config.yaml
num_hidden_layers: 22
hidden_size: 192
num_attention_heads: 3
num_key_value_heads: 3
head_dim: 64
intermediate_size: 640
vocab_size: 2048
hidden_act: "silu"
norm: "rmsnorm"
norm_place: "pre"
norm_eps: 1e-06
positions: "rope"
rope_theta: 10000.0
rope_fraction: 0.5
qk_norm: true
attn_scale: 0.125
bias: "qkv"
tie_word_embeddings: false
parallel_block: false
extras: ["local attention windows", "normalized values", "a norm on each head", "value embeddings", "hashed n-gram embeddings", "an embedding shortcut", "capped logits"]
init: "uniform"
init_std_qkv: 0.0285
init_std_o: 0.0043
init_std_up: 0.0285
init_std_down: 0.00236
optimizer: "cautious_adamw"
learning_rate: 0.00117
beta1: 0.9
beta2: 0.98
weight_decay: 0.083
lr_head: 0.00622
warmup_steps: 323
schedule: "wsd"
decay_fraction: 0.739
decay_shape: "linear"
final_lr_fraction: 0.0
batch_tokens: [32768, 65536, 131072]
max_seq_len: 256
doc_mask: true
train_tokens: 407100000
max_steps: 6502
dataset: "wikipedia_en"
Each number is 128 + 24 x the weight over its row's rms, rounded and kept within 0 to 255. Layers, rows and columns count from 0. Numbers have three digits each. The size before them is the row's rms in percent of the matrix's.

# down: layer 16 MLP down (transposed), 640x192, rms 0.0741, rows 614-639, columns 0-191
# up: layer 16 MLP up, 640x192, rms 0.0905, rows 615-639, columns 0-191
down614 119:171114158111147122122123113148138140121106091137169088146088183137139130137093104125114128146162125118120136180090093127110139099142115125098142133107138158139066106140128151117122110132143130098100142124086095159110108093143141124142089100164142113160141167156149111134140155156152091153171088138090112123108116117129138121136131108081116134109084120104131105109104143146163140160094134172110145128123120137129152127125101164109148145136072137107133166133148132144126127107168131157123123149096131119142112094135157070148122127151115141169082135078141134141157119150127080188
up615 003:126123092099141141111185123115136096090121167113121142150118148118140097109157142152097122116145128112112121120166112143137160112095089103122136120076140123179121099137112106129159157102112106135130100154137109133184147147153103091119083110139117138148135154123105154152173100129146137150151145168135117138125087121165122172131100179089133103121101145110147126182133119130138147138119123104165129144123173109165134147158142133096156162130175126085126077131128091167155157114116132140140118116141139158156160108096121135144131130133137140125092188106166101157140090138148153093
down615 004:089101094175162127122131114119123141132080139114099146155142131122123151144120106119117134124150113156141129106123067139182123095124148108102120094161133112094161124139197104134116120137085094138111155132137081116126120147150162113151130115154113130135113108107144134130146124135075140117121113093146151136105106111159125143094093145130172089130118076154086152145101113149136110166134112143064149128116135130125094114094136135145143123173161140104112141149130127114130125126124116111152117140093176155111109092171140118162143126137159094116156101073171114109144102129162146183
up616 127:102144102174117142141155130106124131175153088086139128126124143103153122114108113121128105181146125117135111135106123136151060135139122108110158124086149109125131105121156119068087170119136124115101108107145146106186133134178150163105144166102143119139173131133099101124144127112160142158165114185160110121088159090119158115120131141137110097093137112131134134154130128114105116123124134124134103111150147102079069098089156122094118117110112140139131137118105087106125115115154152117146101118169164117112138103122127126143085137123134108125089186121126158120158129129126186152
down616 133:124155179139110061142110101161154171133092125134103128165161161156117139123143134126074105136149136152149160111091097158113151144084115141146152090166109160177125117172095077146147115099126122154143127160076139123104097122099156127105124114134112128120135097172133123118149118148156159180133115053113106114145156130145149124069124139092083129116100155132098161136137141095139091151095163151117125146146092131146126113122123135136114131131131145105150121111163119124125145114131135156109132151146122122121147130126121145132155133164164122136092099114109140111163098111099134110
up617 124:143098137131151074156185117143098144141127163105156113125139129092102124099146136115081135136107114160140119127141129124174087120144132166115127136150146122124078110092119108109108168128113086146135128128137123149159138145180115173138116208120150120090167143116116193143184132154114112144152113164151160154130123147107137139156119147159122176141109110135099110129134147122143104090144093120095116130132111140093112141122139119131132098115158114164150093129099127093119144128113153159141116109162153157141110095133165153152107179100157133152150116127078111134118159106124133108
down617 125:111116136146129127131144101112101125164090146157097157125123139158138118090128168151149146138122094112137109109115142113172114135160147129106129137127098172135159123123130168122110124167108124145120110136149145126149133112119143121124172148140130143181155109117171146123090119130124107113158173135135121078116106124143103145107143164106145140152124113095168117148129097224135130144095167138129133148129117077132090124125153107143168093095129082060087131141097135135138157095121138135120129085132111116166133130184141137112129091156120108113139091162106094098163106165110125126
up618 120:116115104144120138105171131136167133154119115137102129119181141148119130078116109153125111133164103080094152139129138136139083178141120148106128131140117144142133154154136125105113115103108081131144122137082149073132102103128127169122124192120146117149157110152079137088128162100151141086095086135102133141099110145109163123090100116113110119088126099127088109124139149118178145123102101100143138145112134103124154123122096079176140099110135115126138129145114096165121119132102130151145153166131135136122153133124077079108086131120139139114185087123118097089109137110149136129
down618 123:138147162128128129147142132119140132090123114173137154127151067101123092164127157117139184165154133091145146124112138155100150081113118078130165149121137118152176127166096129157166086104077172125151127142160139123133155131159106121128157126161126151141122122127132130157130145126154140143165137145171134169148093111127168143143153171132110139164137147135139114151092134129081122123137137128137100084092153159137118118127112162154111151107148149165118130112131137124148182127128127100109143101122132146089105122154141140150166144166088131188110162112133135101151081162123126109
up619 004:146069109114178101122135149120154092135130150123115131138166140104148144157119134128131072135124147095127135158180121116141135102108101145173113123138122123151147149125113108171128106124081104135130102148152163142100162130151126098110110113100129141150170109156095120175133147122116116140080130165147094149164112067136130147135164116098100142160106114123147127119120151146146087115144147151126117142163123105147107136177106151057186131166124148128158113137129091149153123078126123121129110126158091134136152144098073118181106130126104140115100144119119085133137113107137132124
down619 004:111113161136137189113119130096119099113076164159095174128144140126115144126149148084136130117160104166165104145127170136170121111115176143118120127137129105091129118171165142134114125150122122121112117137123116133154136102118118099093112137137137145133106140128103126141148134131129143125167139137150114132106125141105100137100084154153155109122114118165085140109128121029152173086153104136134133136094144093143144154070130133147085153135144181100125135158129107087073115124118100143142143132101158154110122121156161105117150099168126153128148114111127150128157116150138118174
up620 109:133124136147107139117122159088062162107121129139092152114127121116084123097107126151082134097161166140148149155092098185142109077121150112170104109114103123148089084120117119136150136140143114131186115089114125142126117142105130139129089158112099134145125102101103100131131132116167142145155128131128143097104158093087137132149124154151148159128133113159120132142154113124128102086083134102096120132148144122106141145167107140068129140116171082140152104111052143116125123159129137111137133109117113091115121116130097147157124141116122114140083144136143163114132088096174147154
down620 115:151163137120135181139104111101149092111119120137164121107107154143117130141125139164135135131085151143125115153161092101141115139124171120107119126119126144106144121072177115074129131153122142151140121156168153153142145139128147117114118123186165122162125098097171159149139167110113117131144161138116118108119079143119161139138109171070156110101146122100151096148111111136150144111101127117141166114123099114139130179107134104146094079083128166109086111181125133154119140135094113113171132122148120119130133115114128098163126143101116145125153122135087149152117125090084096081
up621 125:101117161176121150151122174124122075148108140135154122081109129135121128122121173105153151105158107144123174141155132145125132119133116152165135104130119199083032127122094119119138134101133107120087120111127092123120119128154105162184120094125134118178126179089102088109123156129133159120095115084091125155143109121154131127169147119108169127124122133107097149120135134120119119100154110073156157161121116122151135138130107132122158107158141144125139094151142153137161140112128124111118137131142146083108133123148149088131112146152114143122150093120096160127104125136139175131
down621 126:147143111117156111115120088165099173120117120147140154140174104174135097079127134136101123126109152134139130137114140089144116121142115128123124136121146116099145094165155144160132116174130122172136078128131151095153121130100159146078137170100116120076117100139177153206106100142127091119166109171162127138101149111135114134106140129167073157128091121144130105111113106137114116169155113108130125149134141163123141132115136157097098147065114150125119173134145097143118116110121132147122080138116114147151152115122091159116138120126129108116120153112121071107149149108139086136
up622 128:129136152143109133152157153096092116133142135119099080065092110123124126129125117135159139136126102117103116135122091112114142145130172082136113135155075149104101111126150158131112139130122127147132145104171119066157115120112126135195139157113092112159165110146155117138082145121127133085080155122168103139138187150159132101110137116095101124119178115086106106123131129123154094112099140107142132083153084129093141141133136078118117088117133112140134099104121122125133115132109109137107155168137164153098129102142121127157097142135089119128130135096170141156107127122145140181
down622 126:103178169112155117144126132110156127166125096127175170158178159149175127136122162132137162079143107107119109132142177135171129122102109136131139125114116117094127130144095114102166131105157100148087124134110151114158127153153147101129137085114142137116121173143142178117161081101117061120134073098136123140133154145129137161116140094160206100146143136177153172129137106143140173136137116130110144127137152124130115093147113137134145128119147073123133128163125108129160146124141105146134120076135132104156139142136108134124089113141168123119129144155116104145149129135119139147
up623 004:137143134120114139107103107106111141105098139117117085120151165121111085100136093149143103169153176112133120122095112092098079149115163166112103132144163116122143133138122138164141174121110133133134099091170135182132116131091124075193128135119184123127109171192141102115141107130121135176116101158155107117076114134125131142111132155126123141122138131139112156124127161117135129118088125149140158106128164147130132153142098150132103165163123139116102175117125146121147150156147148110117124125131084114116161145125109121146129111137097164129110146125137196138082156099087138098
down623 004:144103155138114106157137147141116142122150135125106176166114142167156137127127132147138121126127124154153070138095114123120154128136145150098141125100162102127075144123135156096162112124111150053137138134086119133140150134088144160121138104126091082120133136115117119145137090152082136119171107110083135164140155113099139116170093121144133142162150076128096118137073118161114110109131166143141144127161116113134107114150124131135089113095119158125085143110129133088074126095088129138143113074162120107154141138160107118116184091110118108171107140139113100129127122153157111127
up624 120:112156154128157116125146151132132123083152089098138130144148141122133096126086111142145168153087097128141155126113109113162142119127150125142098121101122139146109089132136132168151164104115147120152104126170125158120137128109098116123116139106133074135166129141131097154134061172139167128115123113108109148152121137142153179151149104175123087159146116089063130137137094099139132107108120143116111160165123143133124100169125161150159114149124133165122123111089174132087124083109165140143141147112164190132101131153095141129137108133114095129129107132172112162144084156104136118
down624 125:093092112117119107107152142122127112149126162147131116122167105191150121144166112125108151130127146125143086130124170126088096118151125104126141142195073095132151132086142103084121150098124098144127112124108149149105105129156140082109106123140128141152135168112139191121093151127136096108154109191112095135110141137104131110148105098091134122103110161153127113107145142133130136124122121137134135106140126103126125131139105069162176121087146109090120132170152133134187142187123175120102110112113132131133128146137125145120137108154145175120152151159112150139102129126100174144
up625 127:127119133158093089114141146141127101157129133094156132151167119167146134140113146126109128137161123118108163136098142102148112136132114137113149125149144128129093153115133118104134136109147105100105120127133144145099110152141085185131125119160148100142114136168191124112143102108167138148101143126052141104095144056129109153156141166132111138119149078129108136139131151120109118132110145137143150130110115083096147083149113173102140131145123088168176167109094111102109141112142149111122130152164080107149117162148122176069152117125138124117120106093162119124085116125158156144
down625 130:165120126129115134113136114137114200139139130116141074097133108144120109086127114110141115170131096116102084122167147125104144150077122110096129144102148140147147154092160149127118090142135120164122140170145132106145128111128118132130110099134139105076119093107087086129130123132152123157106123125108133120128123131134105148063162128146120149144165108060122104129126118086116098104149134154126110126159099125149106163158155099170121133118156133165152108112136150136115156133110105094097111096142165168109155142145125159170137110128110137083117141115164149193173112092108129143
up626 115:108126115083111128119151156159087137155103157109144103095148119167160080125053137105132132112146121134118071117106100127086160152111079133171112105147155136150124119116128077128166127107109109122096173091136151111153104112132119114123145124172163129167164089088125157122109108123122106138148118122147136124103080083100117120143133125164128143143127120115146126148124123121129124137154123144146116149148125106126127092109122085099143133127115142163131102094136143119142150119171135090130189113151166135128167149133146107177107148064163158137121101115133106147104147147135153146
down626 100:131090142137167121140097096139126149104157138141133150152112154069075162115155134146129120075129116111108146156166156150163115150159132124114096149120110148106137120111102131120103128143137097113140070142118126143120103137144106162149130150147118133097113213191104130138155097106132142137069100147124129161177154125120121117105095136127106097124149131100111134144111101080147098082157137147092120113122105166117177130131124131139128122151123139104161153141121117125168099156131154137087096146127083116127122149104133173090122118137113139145140108116102133101138161092138121094
up627 116:065131104117122093163157117185144137173124107137152116162139112181112102099094096159110158141150129141108130131097142147133116145153117129130080100076138137109075139122142097136107122119103109107098143121108148144137123096145145169106153141157097085092128144120131138100128107149169119102124072182083128104108122143144147101150112122171125135109102093146140112148124106139161171139157123118124160135133100093106116074138115100118144149104113108092104123132128139085169128111149133074120137130155133134147122092147171153128118127120129127112110128129132129142100161131101113182
down627 119:188133137143131128131120130114102144161127136092133128108124130108139121110129093107114133084113115090117171158122149183122177097087140126106153210167161113142122143124142122142155128100156163144135128146128129124129166124108124118133134110096144153123122109115152135136148125112093117189071167105124149169130143193109141159123115111131102173142117124124122122138127134115119103152119139138119079116117125126082137159104177091180134146097079157150163147103127112154143117133099155118141136102125151102126119175153108136144129125123134142150159139095096141117175098096137120100
up628 128:169124123139142161154142106113128113158104114131147125108127170145157117118097166163120116122134108130123120151130148128137103122108091103139155141154129092125107150124162136083117128085111151119121123168129128107148093149090110153146118150090130121095118109085107133102153157144127109191096117177144157093090112072118136143136141088174158102105136120105133112163128142112144148142098136116113147111158139071099120114093101133101185148117142134163120121129143155112116116110143154128136163122140071169148173136174107116171151144132158094144092141121106120147143164157090108139
down628 129:118097137087112128121121155141150138168155141132090151130145075118158088112128145154152115109106134141126114193131093124099103132115104087128118122101146138150092121115103133109104129124127063175154140145149120128137127112141128093112162160175128135125148158116095101118127125137144162131139117139119166129118114117143135138153113142116094106121112140118114098135143131102128115114137105129153118102185171162143121165174116141157107126142127073110119141178106123124132085118146173130107075112122094150139187109122098143140118100114128107138166124132137184084116133096193167121
up629 119:083127098181115124149134116107115130122094164134117133132156154112140103125094093116124180105139118139120115141115094094131123138147139112098157093185118146115112149127155137146141125113075125160169159114147113127163173157148107131143140160086107149155155116093109139151138174122137112118165101127105130130143144169112121104140103138124126146134146125120133133170150087093102128118139102121123127109167133171128087163141108133121134100185124122132123167127123157078140092140158161108100165128138096178154182086104135136080090128118102114111109116129113087138078124122146115130
down629 128:104148160074070099105154146120123115107137155145117139132111102089113147148160106116139069194155118118137153131121161156115190121091117091133135124127141147157146138110098105137119095140118153109115171158127143148114134128180080126147120063121132086097120158110158118097090126104112144114091138139127146120125114119133133144071113105101099099121149118124105106125159138107132150187134138167115148158074094168131117115134139115141133127160116114132139138110115143170123177099105146121104138159117115108086150156117129133165153125123130095150158151124136138137136132145157132143
up630 122:149121127159116145134133142138122115133144146119126123084091124150124090116054129115128138132164151115156123125139103113144124160136131119135113122091125103123119146104126114113142150119160141169112120138098123147115156138173125145135100147089070103118155096135132080127089145149143180131132090165104118096097167097139102111129089123134164101118156104125097089141126110139129133121134171086123157152119152127109080161147117104093142095130105144115122144093119122152119145121113169116154096117159134131116149112111181123145156103082170125131098180105138108117148123143166182194
down630 122:173115096132114152124166106154173071124131109125108148135128071116121148156136084137120138104136096106129119145093075110133140109157101098133136089140142119161144120150130128163112089114140118098167128160120083129123057100101156104158144115149117138116106135140126123146162151145122091151116216092129141160132107136142133149110114098093110121119105127127168108094170167111094137130148105160116123080106128112164145139105133112139108147126134133126114120128114134118147168106099145137114142133081146119116118157128094113099126140122088145104199114110144135114119105125097118120
up631 085:122163143119081109083163163133098149096102130131142130134179152132160091121109101139153091121146121103108121081102113109170145149167162100136101130138131117087133104133132137162129164111083129140126172130100125132111130103128149167123095114067147105205128152118106147111142135139111127079128120137122158121115113149113087131127134120086110123090098147117126108134114164137120160124139124117129097123141093127132129075121114111148172100101122150136135143071087140104159152103112124135086166129148138098118133072130142129135103135134125154111091121142149118152087099110163123148
down631 071:113119128111094135154096105107199128135138153145115133123132109151124152124156116120113142131107108202157130177137163161082118105110089158118162140128150134116127141124103138093101097147162130117098114130125115145133142107180112109121126107201137149101098143130161128160124148078130133184126138108122099114145167140148146140133133129167135126167159136108123101149177141076124112122152130120157098136149166103098167162152137124110092170134116101105133131150176093149109145152116144151162094118112128134121108144123120137130119098142106085153143144118140113098117171122105135087
up632 003:122117115156137147087139144109133172108121134146081115118164101135107081119094138098154159145162126119136097152125122142154103146113148088174135096137137082152107104106165128127109155110179154137158126085143126160086119110113157163143067139096107138130115100145114104141123137127145120088116123118125109102131150165124127153131139111126103102160150147128154118097134161124142190159119112112129094155120103102133173148067112137150102154134159168127130126104162128155141103159113168118170147131113096118151075154106126137154142122107144113146109118108109178166144111143123101145
down632 004:110165141133088141129121148145109145189119103105117126146113132189140160117160170124138109159137143113117075204139160114118151145137138121089110118100136127159140111080059185177088111138114116125140174120100135097133137086129084178124133145148153149132129179129104147152142122091149108095124098114107174148088123099134108112120131122121130144124105132128114124145073120180135091112112136112140130136113100123101132151115098131104103160113134083143130101111126132136126153108132137124124146136134135160120091114150130120124149153128129121159184159141138122138116115140123160149
up633 004:120128098104117114093127147155146143092125157145143116094081135126109144145127100079105164146142116133077150100169107152144170119175102078127125114112100132150113111133120118081095155144152087110110144111113099149148146095141120137111126117097112104140109106074101163103118058143142157127138154118135131095143134153156115133132138153108146110150132117104117086143129124135142165151147119088141102124094136122135118145113174085143130144096084142134136112110149075151122129162130156168132151140121144100183129108137119135142140113108138084130134118164134105198138089147153125143
down633 004:081159061107134146119117121124154156140165095117121130114157121156110154113102098120096124118139142134104116141136138137150097135140109089094136119124130135157174131108111123182134131119156090200160144123143114098140090146152148117151155126126115143143124093163164114143128159106117126115074147116143116162148118124147129166103191113124139092157123158072095145157114130154126128108136099122090123117149120157111152154170113180119140102161160070155127109109135145152187149141119106127143132135117133116142090125128137129146091165138155127126136103112148142115144143088112171140
up634 003:130159140116102129082167115122103138138111150115104115135105154115111128116145139136126155097146112117119148159154096134149140142106146113118099093094127134148148131135081136102126164101083114155104144105168090167144080149128160148140105159109112138118113163105130116082112071099122119168154108132129115129110094124112118140115142167104113155083113151088107091170104137129149172104156095119156152148118147139091155146094125094138118134128108165119092157115110103121127150168119154136133124163107115124175159090127100131122133161132130111136098204134152149153115097133119082093
down634 003:095112105166152092138139153146169131148164098142100104104153175181119128113089123131138117121118150095106094109127067145100109115120150129147102136130152134106124107115149127143122135156142102110120171126104148114110113152125120116110127104123111127108142143153131132163143137109092140142129108109149177145101145148140130123104145128126182116142173097101108126148124164149141098161128117182093141100166139112113097135169161146142176100144116118104110130138132164139123129105139071102144119091105097111150060147134089121159096120105127132159136132094174077104152123136136175153
up635 114:143126168157106105126156157134107150120143110096133134148149134108119086152093089114160142133162150135105151129125139098145113114135114117139110168106175118133090133126107132124155141113106146126102153154123155138117161143129122133166146124114163101097122106160134112144100099149131156110089160144149148179127144064166132170129150102137126098140158106123089102166194132126139144154117094082120118121137149119126131155142088138147186126195130136159111144123091134091073148096091162124130137169150165142115135139145155136137175116124086129136108132133125134150171112134103135140
down635 118:146146093109176143126134113112136116156108136136085088109118114153144114115151126142093148160110130133134103138164144125110127127154153119105134112153112145138153145165168090116068110126135103121146113083087152110107091100093175125172110130119109108174144145107133143123109163097108118142151093131089110108131111167136142078127136143146117174124135132100126134120108122156113137130143133128143138091125110126106132136116119160117086112053127101101108111136124118160161117197140098125151139106108140144126109151140090103079077152145175154107184107115156139080138137121121125132
up636 129:112136177117078139164148110138097089160138140103120085161085108140112100121092141120107145110105131082105126112145169116130145112137170092137145165174121120054100120115093136143113147111127133085130106102177140125131101154109134138147150123144081125197130110137135150088082146137130175090125127160143107139100140101120166109105165114141127107125128118185116125138150126124165135138131155114128150128146141120120126114151119129113127066104127108142094129127151126140110160143147114134128160149119096131122142126125103155080147149129165145149093157138150135136131064129132165127
down636 128:139111119110140103155084172128119166132111144134138130110119127108166173097126169135148138114154116088151145141166057126135127129144136139152091108127115111107119102134075144150114131139107121127111182123086140133169134081082133080090120163100184141126136108123118118114053163134086117131152128131119121102140129130098088079112172163140107149129136105114147103123169109103124115094129146110110125121137125135150134145099103128098095123121113160128142099177139142110140084123129114145137139126141132105180137100096159135091133115123111132121169115137118136118139169171147106151
up637 122:106115134107148115140097142125111105126134145088114130127182115136149159132078126102121136122154135112149109127124106132125134148157156135115103110120084129095111124151146202130091123104145122112145144072103112127150139090125119160126132131127139085098191143120093117163112123149123152152099144088151099134136131139142106151158115108077124133149139098130133159091132074134145141107092119082132165164125134113097115094100106150092145174095145090116162110133125148119129106129178128177139120148157099128139115131121127145095125091084129128114162113154193120097132154130138141171
down637 110:133158111149142075112105095098146139119132122113108129076133090098143114152094135113134106153148129133095110111163158115112167090101138141143133154092125147124130127078131166112172098144096126110140165162174107128154124150122121118119124138130129162148092140116137156121159122122136115073115123118181154127167106143119156133098122098156109141126123159119125135138189119183139155124145107138134126107105117127144095130161123139155144140108145123116117120122109129117142147148081105059172144066138146116117117119079101153113090151120144152105163130117116128098117174117180104092
up638 003:127168122086142132162101159146138146127127097088154094147152119128130131143076112105120115120136148158113103091095100121113123128146134136109124179140077154120141157129122151133123167121171106090175130122070108168150137121112134110147161106135145142143095163145154124132135157124104164114113116143170156124098127100120147140090100168144117182112152160110145116130132135106122087117154110118103144072130140167138116149097128134153083126094140094154133163127106174096145148094180113082141116108150167134109167137157138108144151125138136115136102134148100142159135166133141139103
down638 004:175142103112120101158127100100114148101109179128144129140105135116149095156141127121138131131105118106121137116084112134126118107105117140140163128132152142115087118115124106141134147210123165127125120144093137138122145160110140167124140143154088113105099087098141107114128118175137109132134184091120105110168130141109162125157156147106142124158115113116126133118111144087080147123086158105186119125151105166172155106176120127138103147131130167114114134144158103106131147129142181145104117096201122141149134138096107133115101073107103076123100103159131142120133130132116113113
up639 004:091132116112133110178093155140093159108157101155155113111145125145108117129135114141084120138148145115132150145095137134128071061128158182114127171169150148146123156129184094130105096149130099144119120153125096115117125090095115110093134104117158116125112102138153112155107146139139130097106175154140126147117138163137183165098113102126134097110127099142091124104115117128138142092138158142126122167113164097142142130128085132129132140144124097135112134143109141121072107142144126078146075095120156112099120146159132145107152097111118077121131111132149121076098115144094140145
down639 004:175118139122095134142159091114120128115113127123130166140117112101144097129177134132138126122131145138170146134124168101161113140138104117076160144116145110126155116134118111104140117133064118106109143163160140138118121134157118142113161157129115132167153147153113114144121135151117125125106109165100112150132106137076090105179124175106069100114155127122170111139128110087092129139145146150125098111131073138123162169128118137135145124126086115164155115120116116147083078137103159141109115146159120143160127089146133141141119099147178180112113125126068129098124106100152100073